{
  "num_hidden_layers": 15,
  "hidden_size": 64,
  "num_attention_heads": 2,
  "num_key_value_heads": 2,
  "head_dim": 32,
  "intermediate_size": 256,
  "vocab_size": 1213,
  "hidden_act": "gelu",
  "norm": "rmsnorm",
  "norm_place": "pre",
  "norm_eps": 1e-06,
  "positions": "rope",
  "rope_theta": 10000.0,
  "rope_fraction": 1.0,
  "qk_norm": true,
  "attn_scale": 0.222,
  "bias": "none",
  "tie_word_embeddings": false,
  "parallel_block": false,
  "extras": ["local attention windows", "value embeddings", "hashed n-gram embeddings", "learned residual scales", "skips across layers", "capped logits"],
  "init": "uniform",
  "init_std_qkv": 0.0736,
  "init_std_o": 0.0,
  "init_std_up": 0.0736,
  "init_std_down": 0.0,
  "optimizer": "adamw",
  "learning_rate": 0.0046,
  "beta1": 0.9,
  "beta2": 0.99,
  "weight_decay": 0.04,
  "lr_head": 0.007,
  "warmup_steps": 239,
  "schedule": "wsd",
  "decay_fraction": 0.313,
  "decay_shape": "sqrt",
  "final_lr_fraction": 0.0,
  "batch_tokens": 16384,
  "max_seq_len": 256,
  "doc_mask": true,
  "train_tokens": 119600000,
  "max_steps": 7300,
  "dataset": "wikipedia_en"
}
Each number is 128 + 32 x the weight over its row's rms, rounded and kept within 0 to 255. Layers, rows and columns count from 0. Numbers have three digits each. The size before them is the row's rms in percent of the matrix's.

# up: layer 4 MLP up, 256x64, rms 0.277, rows 186-255, columns 0-63
# down: layer 4 MLP down (transposed), 256x64, rms 0.272, rows 186-255, columns 0-63
up186 103:135123157106123130048181145089188107102120113157172110116125102087095148168127127090121116155192148133121098122104131096136148071154109140079138068224102171118088129129088115112150109131136178
down186 099:101104167106124112018133152088114099162123133069104046149097065146152106093140175111139116132104117138092057151103140125141133161135127069127180116143115093148160120120112107132137133126182101
up187 100:054149113165100062111140191157096103115126081114167141093133197124165095110114118114134133178137184112164153135136159126069120141088109117078075124075094139152106149185133125130149130125181134
down187 109:179065143120099108128151123169127127154067097173109150160113076091169105118132048127163134173151143107116114102102140156172117159104094175198172102095149110126060152133117162150115137088103120
up188 095:115119122161203102067134110138152082137126119161190103145193164127112135101106103092148152115132138037157188133105151148162141095105101125169101126151113166109170085122101172137152073099161119
down188 096:161073183208117091163079129072161121107115121132196160150110173159136097054123117143168128134149058149152130134129120088116166102164130153133110088114117172100126139122099082133157144095118092
up189 108:126140079158064113129160139149123134072170165152115118114152101062089188151085092156147102081149105152148173054154162151154150165130152149166129114132158115081091144189116140119095119100129178
down189 100:112180193125092170089081123178160140121107129142110164139086066145161133103180137123092086123124122123075185124142131064137147111144114136184106139131144115185118126095131090156125149103176205
up190 106:167146091106130085152145117175122100110118100146122110116174121129156132122099097176177078066204105168161129110145154095031145143103176163105139078085133103146082092095132114141117156095124141
down190 112:113095125130144098166156094136123160127147137121079093119160144163180159076105128137137202088164107159144111095136079207065131139098146134161141161092090056142102152064089143112149119149106137
up191 094:103109146111125189144150113213132123160139145118126145118132118079122154129103139173145099113171048133120162127119092113144125090125071124091121070153155141137179090173131080136166105110192202
down191 092:071126181181088157120096106124170103088145134140136148135138077177123169135103196105099106100124105142085132112169121118132122152142151080130135173114115137104174096150061082077161109095192173
up192 100:148125079092103146093148162136101108110137126181123169088206081105120122138125151111164103111132163135121120155082162110057113082069110170132122131165145205109079100197136128144094118147111161
down192 096:150127135137104142117150153112126216109175113155112139088103168141152101167182158157147099153072052127112160126129152107113179164142138162122118116108093171128091153129119150026104119178094126
up193 114:169103121095142111113116131161139105194083105141243115148151151098165118146132140164157140101136159086110149164130122100125105123128120205099061112137131101069138157096141131135099060088131148
down193 112:142066108072119141149125119137127174137119187086154087143124154117185107148146133150167134147173144133078134140155087208094112131082099200106126123106146063072123164076121156145100093123124120
up194 109:180197133091164146118130110072153082124108139140181172089121101087104118090082107183144116156147086150126131164142168122116147083074062150138110152108151156096106104138106115158115144144202170
down194 117:121171163113150119188087104113126148091096204184137209104068142097106165093107106149139134131124152136137142138172145179164111121094104185163145122137140102114108108086052122139097150154160110
up195 100:124120171115086120054186134110162113070143140118144095096121191142111186141092133113122147146189139127071118191074129135081118106088104088142150059107138149134125151146095138105161115122175164
down195 101:118087193103064191093124120123139190094127194153089120118077140148118138145126188134107214123144108148121094167127149147096125100098128119113166128092115097133129063087117167158140103120157158
up196 098:143106110111126106132135205126095143115162104119142157082163102098070138152122136133160179019115128098149149142086163150072190098175152136162147131165125162087121140114100163105145069133136120
down196 085:158109165143141127104149089164117116189091130070115143152125098182154128106128076138127088135142091091058085106136111084177130107113134119108057173093137162175083159088119081143147117177147166
up197 096:181140129138149080100142172119132109095111097126163057143153197084082155180121153184161132084149128054081146092144163142157136069147062146139120138148108117133155135119116088119145152129163098
down197 093:125146140155183124144141180077138128106042100099081060163118168108137138121112115127173137168198080131157112151101106139117094086208133148136116115166137133121122155128110075099093118163150085
up198 101:096095132146078100139139176082171130098117150129146131087139116101144119152076069102206072131103130055139130135082153088147172121176142114135112127189139118115160104176125120092105136086133192
down198 092:180173124160124159184120124139138144114103106130140158142089105225121132124097105109099172143125124086070157143203108193152106119109171136134108102168168090101140101110155191115089097158122141
up199 095:093155122157144027139143077109122097115115105121156129102144145121131145121098117092128122078141110110112168063128159128131168082125082130142104106201080077128131133112106182048154150113116183
down199 091:130124132093175154114139103145112161127083116141094130203124150150098051165149125140164108128111081073109129207173144156091116093142148178131118197144171147099084085128140077122160139126155105
up200 096:073113131181112157139123107148077119131114184110110145124218131132107120152101104111118063081127151157130137128095141120135163111198134164058112106140165186119154137194128120091112105093179157
down200 093:093148115151134129191152108126161117092166151112101114143121099126123076109085109073072090080082184154144150118151104128157150113207176139124088128115121088148119119121155093151122173042172114
up201 097:102205082112134109137124169099138138145109082156126164067153082077139084165076133155130132094148132132088147120098176083145141069124145102115111072200135092137113105120143147140081086134130181
down201 096:091152126160137135157124172098123181118177171092085150082151122124191085148129129165154124124136114163052136137117084106129135121094147102173124120197118123194128112122090198115150136190144172
up202 090:107124104182159116114146138140079091079174129213177122099171188172131144119110095143108136102148083166109075148114156119105104104186144159073138128169112165107169153130150146134149170112130186
down202 085:106083085144127115134110113064170146148084106058105073075123127173155056130120155155123127119096137129109161122129137159144097170198159129111163157150148095097109095135125096082185120100184099
up203 101:187171053101168139144157139170077097109166173154173146133159147092108161119141141148137114105180112081130181114105126095099119124169104102104083118123120094051092156164151144123142131151163186
down203 099:065169110144084123153129125111157110127171054077142086187167167097142152148147153084109135188076154152099110131099130125165141082137134075115121118133090131188168131120102137146107170063127105
up204 111:112199159112141039091129160153102098144128054094153174174126112121056117101081142165118155126109172107161144085142136122132148117159134141134137033122139137078120126131135128143132099091149157
down204 101:152103112123092089105071134109090112158103074037057130111167076104127159126086121154117142135087163120121100147154139095123104115169132136152154147101098086161132152093141165087153112103212110
up205 097:137149093113174132153137137163098125186136048119177158074081154101139202165124172114144165088160143061157144127139163089074135146095111124105113110090124147087150089149167109090109142119158125
down205 095:213140095181123179095142126097057167104143082160098101115183105091109104147112192101128150119151099169120165141178089145114129133106153122140189168129153104147105112137138129143108182155087100
up206 100:154112063163110126132184179152108130160155133117155147068159119021168159128124131186159143126155138144163128135098133106142108127111102114189100148152097155129095156168106141109176122096176183
down206 097:129173073080128065124109177104137152135149101172115106145127108126169142127159168148111101097133143128129044155116136086134123214096178155088077135140042126153164143130110139144114143125169105
up207 106:180162070169161092122143178126143080140154062147140156087185125121144165103094126093150149085166142147105139101136150154104175157080133077151133142109139084100077097144173178120111101118114184
down207 104:123136121153122122115097153125180121105114077162100165105098141093162154112176139033192187144149124121146160098139096144092134145080172079138172144147174143109124143131180159135099162184093094
up208 103:124136118123139036097207132124112101151109154128092123131116092070127121171159109134162147093164164090172131165154211112139173150142127197098151103178167117127118154169141164154106149134112137
down208 102:169118186147084132091151098107199158098139133142115178126114090162105094163171118099179091132131105093138145125112101220154124122140177097160162133131168100115101123170060146104139125130129067
up209 093:074129075131175142151126165108112137138178141157162125159103127053154146097100126129161138077202128112118178080079150139126098177142098150097106084155134154123154099129105123170193180125144171
down209 096:172112108186143107089103118101185120125199108150138088085160172082106111117152152162137099161146052152102106135199094078170162136148097113090129149118126124081080112129110121094150125108163162
up210 096:118112080064194089105115122078187140082100128120139126142112104100147144177109144158117129106103161088175142080095121123081134158114110158032153069148097157144133141178169098114103132144131126
down210 088:101158172189081182130151147135130107141131179125162121123165096124090127179098137141067141133163078184096117140141129126134161103130146052151097145118111200165135145169082137093140100138192099
up211 090:100138148156118168096095122125127076162138108138174092058158120169114150107133141084173145125169121067107168104102151093148132092117082140137093059165130172070109131149167138182093077157101107
down211 089:153141109123193126173090105131134118099144126123086081129091168098162128142116137082179150177179133118152091149118081157072166108078124143132118171162143189109166144170107185112165119194149099
up212 119:100169093089126135122122132210141102143122128150123155116164146073077175148133103097122155088126132146147167093132116087129097107152072133131098079171196079126145119174196099159121077079128150
down212 122:122134074082118087148080120147123117112180138145074152107153137089123156111148096052160183147099123161103125119153056118126110154105120175139134094110130075092098195109182082125088116079112126
up213 111:149121128129116139110157122093112127190107111167183101126176106084131151157123114185155161106165097122159161141122137029143112161145074192142127114161148079073130165152149130157106066145100160
down213 117:118163119117065150152157115136143138126115166153137128129155219085187143158109122187097130118159083126130155158161097187146064163169136172129159123119164070101125149078131151163137102170093105
up214 098:116096138140097114137177162133133100142136144152123189145191113161139149125092059157166138120113132102135164129099201135082132074134106124105144161068139171177062096130088087107068168109108125
down214 101:151109124196093157142171140120173133111125153175112204137151156104105150102124120137169162070149093068122108115117083148129140142133188125117082168077146088111110111062093186137069120121120142
up215 099:117121063127060130126179123111156101122156120101106196116190173085163130142129092178142110152135142074139163118107141118157148171136124125120188102108102105097155107115179091162140109161201176
down215 104:151146117139137132188110059110038123133168114136141151168149088126160093171171134119155173098081124102111103103077174170075163195123115154121139109114164090107141129175130132096138120169142090
up216 098:049142155158126108050114120130076082143080106143140161165100118087060156099119109143109130139126121125086189109103161137182149144139085135130077131092118050127127132153158102122138123146163181
down216 091:180108158255164121125105129126126132134067099090073150147121146138206144120129113125124140137121145103143149153170149176138132120125164131094160103178093120117106145117159097200098096146121119
up217 086:118134084055110070061139126129103136160186107173132133075103116101142131136081081135179085130118122090090117096146102124102188108139069100139081144137133090126125132145159166097171126093174089
down217 087:170162170173120220173117164139123114088085134072176150154110125140099181139203188126116121140162101153146132109147138126112073144124153139114130119077161130151134111113093071172104126124098170
up218 106:074121133148167072087181131097143122213080086122096120134147178109111177126124116117121082102174075162163127089141184149124180128144123128136098120123138126147122139145116107180132129094210167
down218 098:116087212127093075114152109133121143167075107107109130144123158152183192161116116117059121133184096146182141150135162100160131126146125157109090144211143097156146175108105144182115148119123128
up219 097:121114137114117102183174120093123121168146123152162078079087221147119159172087123204139123079149071113133184152152139106118070154092148126122099116165130113136144093146139122158128152063144126
down219 097:111139070096078105157158133080169136148113092136128050113050123139118162152147166159169171093071111127133122148135131113147073130105139123079173133136081143087161167091101114165102124119106069
up220 095:098139118129090126123144106169148090168156103186161173129114103145119173143119146102149153106156089066149134123079167106070144121106144102056115121111186165102117081137099117190171061146163154
down220 089:146085108127065175129124134086141167119186175124134122110125033141103080092133144144144169142123108117115220158085091120098164142097099092101146100096108129096159139090129108130172153108120083
up221 095:107189142063131139079080152176081087134118139147169181165145129102128152087126070116112089114173137064128114137082172131091101167094097126076186095160136148142129105143106129126131139189137118
down221 090:145121148120083044139130161088167185142067122150116117146058111123086112118152118146131107136104130116109092136167140121142145160137157097116127144057044142091094117167198115159088095100110122
up222 101:118114148180130098102152144119096139132125087162155152141132163043158088105102147099174104090134129075127120119094061148134124075082102158079083104101114156076129103135209146145151152121173149
down222 111:156132208125106148140131096124148104163122134089132081079127190123197105101035122131097123106171191125171109093126130085106089119107097180144165114128139157119104134143136116087120156119171076
up223 081:144175151102151133094123125096104103178144119150107173032118150138102114127152057174150120092135144087139114127091130136103165125108135084079147072112133138168122103164153113107163045062143127
down223 082:142167207092143140137005122117135121149169163112088131102162127117140125130137065104108069099075087109143108142160137147105130116129125100152163201109123118186126120123113145149142113107111084
up224 104:104148153138099156064154122109153097067133130152159102098155147104151126093110126102121131133066172158199136120065140125084096082118137117071197083167116149108094120217133129105128120133114146
down224 100:092113178134109132118099082113125151134154143169142137097105153084089125108147155136100088107062134158141096100109080119149125102155128108160140123183173067090136051043136127100158169148149071
up225 092:196145178087125133093121137173081131148067126127119132124077159128103152174064102137131182164125153148144197112116138108103096148135138116116137109146152143127166045159132153174101053124141160
down225 093:149093113102147143111137146070166125163176129084099072133149090120108123043150142105107088144079133128103157132137121120124138219101160099153106101091090174129161125138186123089102090088132076
up226 091:126120103112110064085126139153110138169118096166137155134135098137153103174047062130131090128101162111169185154129179084143166142100107100140122143124172224090148107148139162125149102092136092
down226 086:078113113099122138194093105025116139101121057128115149120141071177103098122126134102090140139074127180092073106149124120099149126120138108139188161156131089117159163108077091149131163126127131
up227 097:123094148089130157094162171125193100116117149109144227118126128138127175143122094079100058073144143155117207125114164108129144085101098159124160115102167100110086122134098137173147130090137158
down227 104:102101153168151180203086128116145138116125158101202148126121099185127090090120113100082150143111117177176172151147143107092163137102163104168139145096179104158117112142102113165065093176110159
up228 109:127127148127055117139177182103086092120192150155132140131152142089087088141062093194153106094158149134165164103119168158119121087115073139089165167094115122095068110123126107133116167104116161
down228 113:124109123221116117136150070140093104118174113136103147125191079131105139107080162095109131151141141116130085101122071120109132092102105167141150146083168094080073147086095060146114129132067138
up229 102:133100137160129104062154093079134064118125123139162104144135112112036121144107127143150143162140148079105171160110204134102081085120099189119166127116103088121063128144080155106108116092144143
down229 108:121131110128100131083135103141170112185094136151118074068116110098104081138131044088150138197112186108161135094068157168075120107108147170119145098133153165109096111100131123130064125102117157
up230 098:118123147142193105093164135157092074131084079133131142116143170137120155116099149124097157127114120143154150090085153112116155058164134107099141161098138145087102155155134252152174138089139161
down230 099:075083099125164113120100105158159133095147184155126111121109122187120124130044155145106110124092123102198127145130149136098086090180125092141185165123084169120150190108085167108177109119146105
up231 093:083139165187115082097150094109181106157107110110191092092163181087153141122075138178133128084116107128122154130129142149095109099105122190115172114107063120140102129147127152056178155110143095
down231 091:164170114104114108079128098171165095167121100129120164133133181183095155103163133129116143178112101086020090134134103188119128121124171099110166112106185112172106120155097119116186129120111115
up232 113:105154140058101102137123114108123092137116032168141184107120108104166174153126144099130142097137205077154186187071178108131141080113096148111145112162153119131123124118141096148117100110162150
down232 121:116128132078129080144118044111116132101136111132187140096115066144161056123081158149139165115126138156173197160164156106142143143083154113120163146117191076103144115113087129182146120113161147
up233 098:108134100193102135103143141084131144092080080111145119091178136107122172097074115159131099140136128125092150054086123141112186144131076235140158134100115139154107133132131166147114187104144108
down233 096:168138095164077225183097141091134163123084086153110152170133069111128104125118107083043106116152116103123165110139112144123178132134152116147101125085142090163117107106140134110090082131078121
up234 100:169092173102117121108216114092114089181138114115138127103155107136113142114103061118134108141153123106183105101169114107167138090138104091114075074131110086178117130148154183122133157065176171
down234 107:158124171152129092105185144175143102150122068088166142103146073099133107138102095122107079169165084129160051151172172131137152096156158136091165113148134093164104094096119188135129136102071130
up235 118:149164116143128126089123117151026106130078138111138113080153176161118164185119104139147195132105180094148148091130154077134117095143084116123138150122136173116116074148156202139112160088133167
down235 124:140133121159090148131103146165071183129066122074124120129137153138194132097127120193138166173095119121132124097227089088153077151144132106145151141123147143133071098131131140188137146094117082
up236 102:135196113078084113114143210187159133134115119170115108115150115111120173114105125127180100136164132137078116128116121152133118095163109163051139090151184147180092112135148118088096132053129101
down236 103:118137142033064078115169115124147173130119110130107162127097128143128125147107103136099123176137095133116105084139112171095118125136161188108092168159148131121093101127050101076094215131112131
up237 097:161195120095097109119155161123108091162085141108145126100132183137088135153145140155114156112176196160109131208049139100144102075190134168101129083143127157109135087103118120154107142115141172
down237 100:132101193166077140094132128116095133150104155068148101178093154113157127127089103173125136158111108116134149122089074106135111113195073161188144172137110096094103117105132151049179152100096134
up238 095:121095128156073148106144144119061143209139141159154102175134109111079126097160089153176100142143121131165208119071159118136134094136137165117087158093137084146059122164149164158111151112149158
down238 090:094143133124100139198071111140079173115172139075162118122148094116161092140193109074123159129120161172139153155131068145128130097134178158085062123107171067115103145097104134166130118104149155
up239 090:124061109073065152107145140086120061126115131157133090088129151097168148061121091173151106173113042111122155091103169121151170108126154164157122101143114138135147140131147072126127177124166108
down239 089:123157165111157135108147145168148152136087110164094120149090124142083142175058175161144123081180174136167133184082156082096069146146144080137133113190110137147107156174133087141152127130069115
up240 110:196204129120160112094125147190152126101127074164157107149102161132164117156053165115164145103088159120144136130135113123144123163085118122155110063186144121073089132130159172122145083104156160
down240 115:131104069151155146116139177141198069099096124128103150163124125111118109087079139102154142138060109073144115108159115186167148124186141152186086147142162145117167153090155149173142125154187116
up241 096:076181157140182133094148189139119134126121115146199155096187117152151140186123142151150136164137140119117153093147105118111151069141132095086102146162080137138158164157129142089151142083204191
down241 083:103134076142173174142141077161152114119170148091114151136119127131144143052158123082149126073158084084145090196095136109131085135110135113155097134077151103080074166090145173071105142131132154
up242 108:115152067179069122108103099143170077150117097092159095086137116145061116090097082144120075133144157092155158123114178127115161137176106106118069074175145132091154102174134113168149101151113126
down242 118:089116147141079097148088094144184105089146145062108131157102146135089106087063107136128082130125165097097081151161135151112171095149174079115088103141135135069170099164168106123146098115085081
up243 098:119119067125145174160160096137055097111131119123098152157179073102072127144110117148130151106207150128152166127121182106099093112084071125119150148115124150117133099198097124138097164063103140
down243 095:136146084095138215169126108142093110181144171111101079182094111156100096141129108134141147126145149108116149129156093159105034090077127122146160175121109083102125131056121182128112152139117135
up244 095:068124099162078167093167116189145074150065086123110203128130092117112118154116059178118128071146151128108153166117163113096092130179109138107142133117128071144137106101136098103129147080141112
down244 090:155086124150101165131141089108126073115075144129099171095083068153097155102086121156115132161109167144106100119172121098089137192117195091147167126090129048128115091119111067150121136165137144
up245 102:170121141146147144080217089119111062107148102137152127127166133176139098149109129153133113050125191163114134143142128153046076125144129115117146058161172086100109114157122166155105130124129134
down245 110:127156171132111171090120130147160098101149113146107133119162184084146093082125145156092076114084092164109142162187116155115024076135141084150137185163151129137064132098140099164133137126129139
up246 088:148140140136113105135134153146142119156078056077156156061145186074081180132117133169127110161136169155112127062093115121152101124149112144112058167165116148095078141189108111122105117133155171
down246 084:107173124134141144184098100092195100154065146133165075130129129140125105150101102146160128131126109123106078178058082106089069162130134108140075054094118125137142161132165161137079134170126141
up247 106:136178134081148025092149152120093110154135123124147156160161110126140096114097100153122117103143115157158148097111135127136185152109090106154085089157177159126169129141135163188192098093101199
down247 108:102103119091167118140080115103068122117106100144190144137122128155123094102135116135172066086124169126099064130140209101134108157165131176103159144071086116149136067102124076109122118084091157
up248 096:156188143128195131131168143157135120110100118188120126139095122137081184132099116201115114116156132107119180094086153088136108097138108161107134120153086179141167087117162125133114128077083216
down248 097:139167101128108165117160126081114133114146137055139113161062111118159120108144129097146158135096080090078111200180093178106105170118118122111140141141097061156152215099135123133138105140146079
up249 097:108149057110108112121132149116109119182096060117117117089091135155105179155090167134162136138146140115081176110195203149069143096116058143110130137126105084155128123123095150137165150131120186
down249 098:127105061145109111129121147173129162170073111110082122146117113212113159161100170109150133117185153134088134124181115192101091111136065085164133149123112072172115157143091138119151185138117140
up250 094:123188095109103131107184071068076102066133123109157097137117114095099140097130143141137123155147189118115135067153146098079083093125126141065124106074130186196138146137107105105105137103149120
down250 096:116099166106106169165158116134129131203175228124090015112083145096099107081092130106162120124121144115075102163102098151127099144148123125111115154152127117102152077138137108137122144137112121
up251 106:105099146111173110101107145128173137184090096184133208133179113079077149131108108086148091114133082129089123145128159084124171157172141153122118097151128130129167087110163145060145087167145174
down251 101:149061157099144093097121107138138190184169131143134134072163123172150110167132120078139091148110125188114105121146116156088136175101082112140156068125107148152096098148078160081088173182122130
up252 116:155061080100120146057138158117065119138151105126107156140140142100120119076111090148168122132120131060122137165111146156133171151128073141098140124138107209107081098125104164097133105082205137
down252 132:215088142147113153091135137163118190103136095078083151141153159087129081126113111131144148145076070108124129149202123170123163176087127167151166094130113149106178117108125173112150163139171108
up253 096:117179172157144161139139155185106081129118107123167105070101130115062113136076103136160117101137123087080109173102100117110176116129116151136112124168167136114187088112218178145173133155135160
down253 097:119059122166084162174098161119101156089142129121101111152083170147088086112130164145123093135093072162086148135096090109094090052159117123163150109105136102139113097083129146081173082143129182
up254 093:097161151117114129122136143166109091125128143122131175158197142136115101144099098166137097116149095098085130154046115073148115049068141149175100161135150140118125107184119092164091072178151106
down254 088:142157090194144106138105150118134140134083074151139174103089164167163141123179166120083097140097160123111145118175151132176189159158164111156139109169110099146126138109109197075146183121064122
up255 108:120169138147147113115185165150077175148143131115139116173186161093159205115113157170119148074147100138147140116066163116108141125114099189174113104136100156136147141126178187102177138173102164
down255 115:128134169106103128136182110124115188143143199134059120127120183111135147128135124116112093164158129122183122035123153170104160069096084157161113109156069134141102173174150142142145166129107108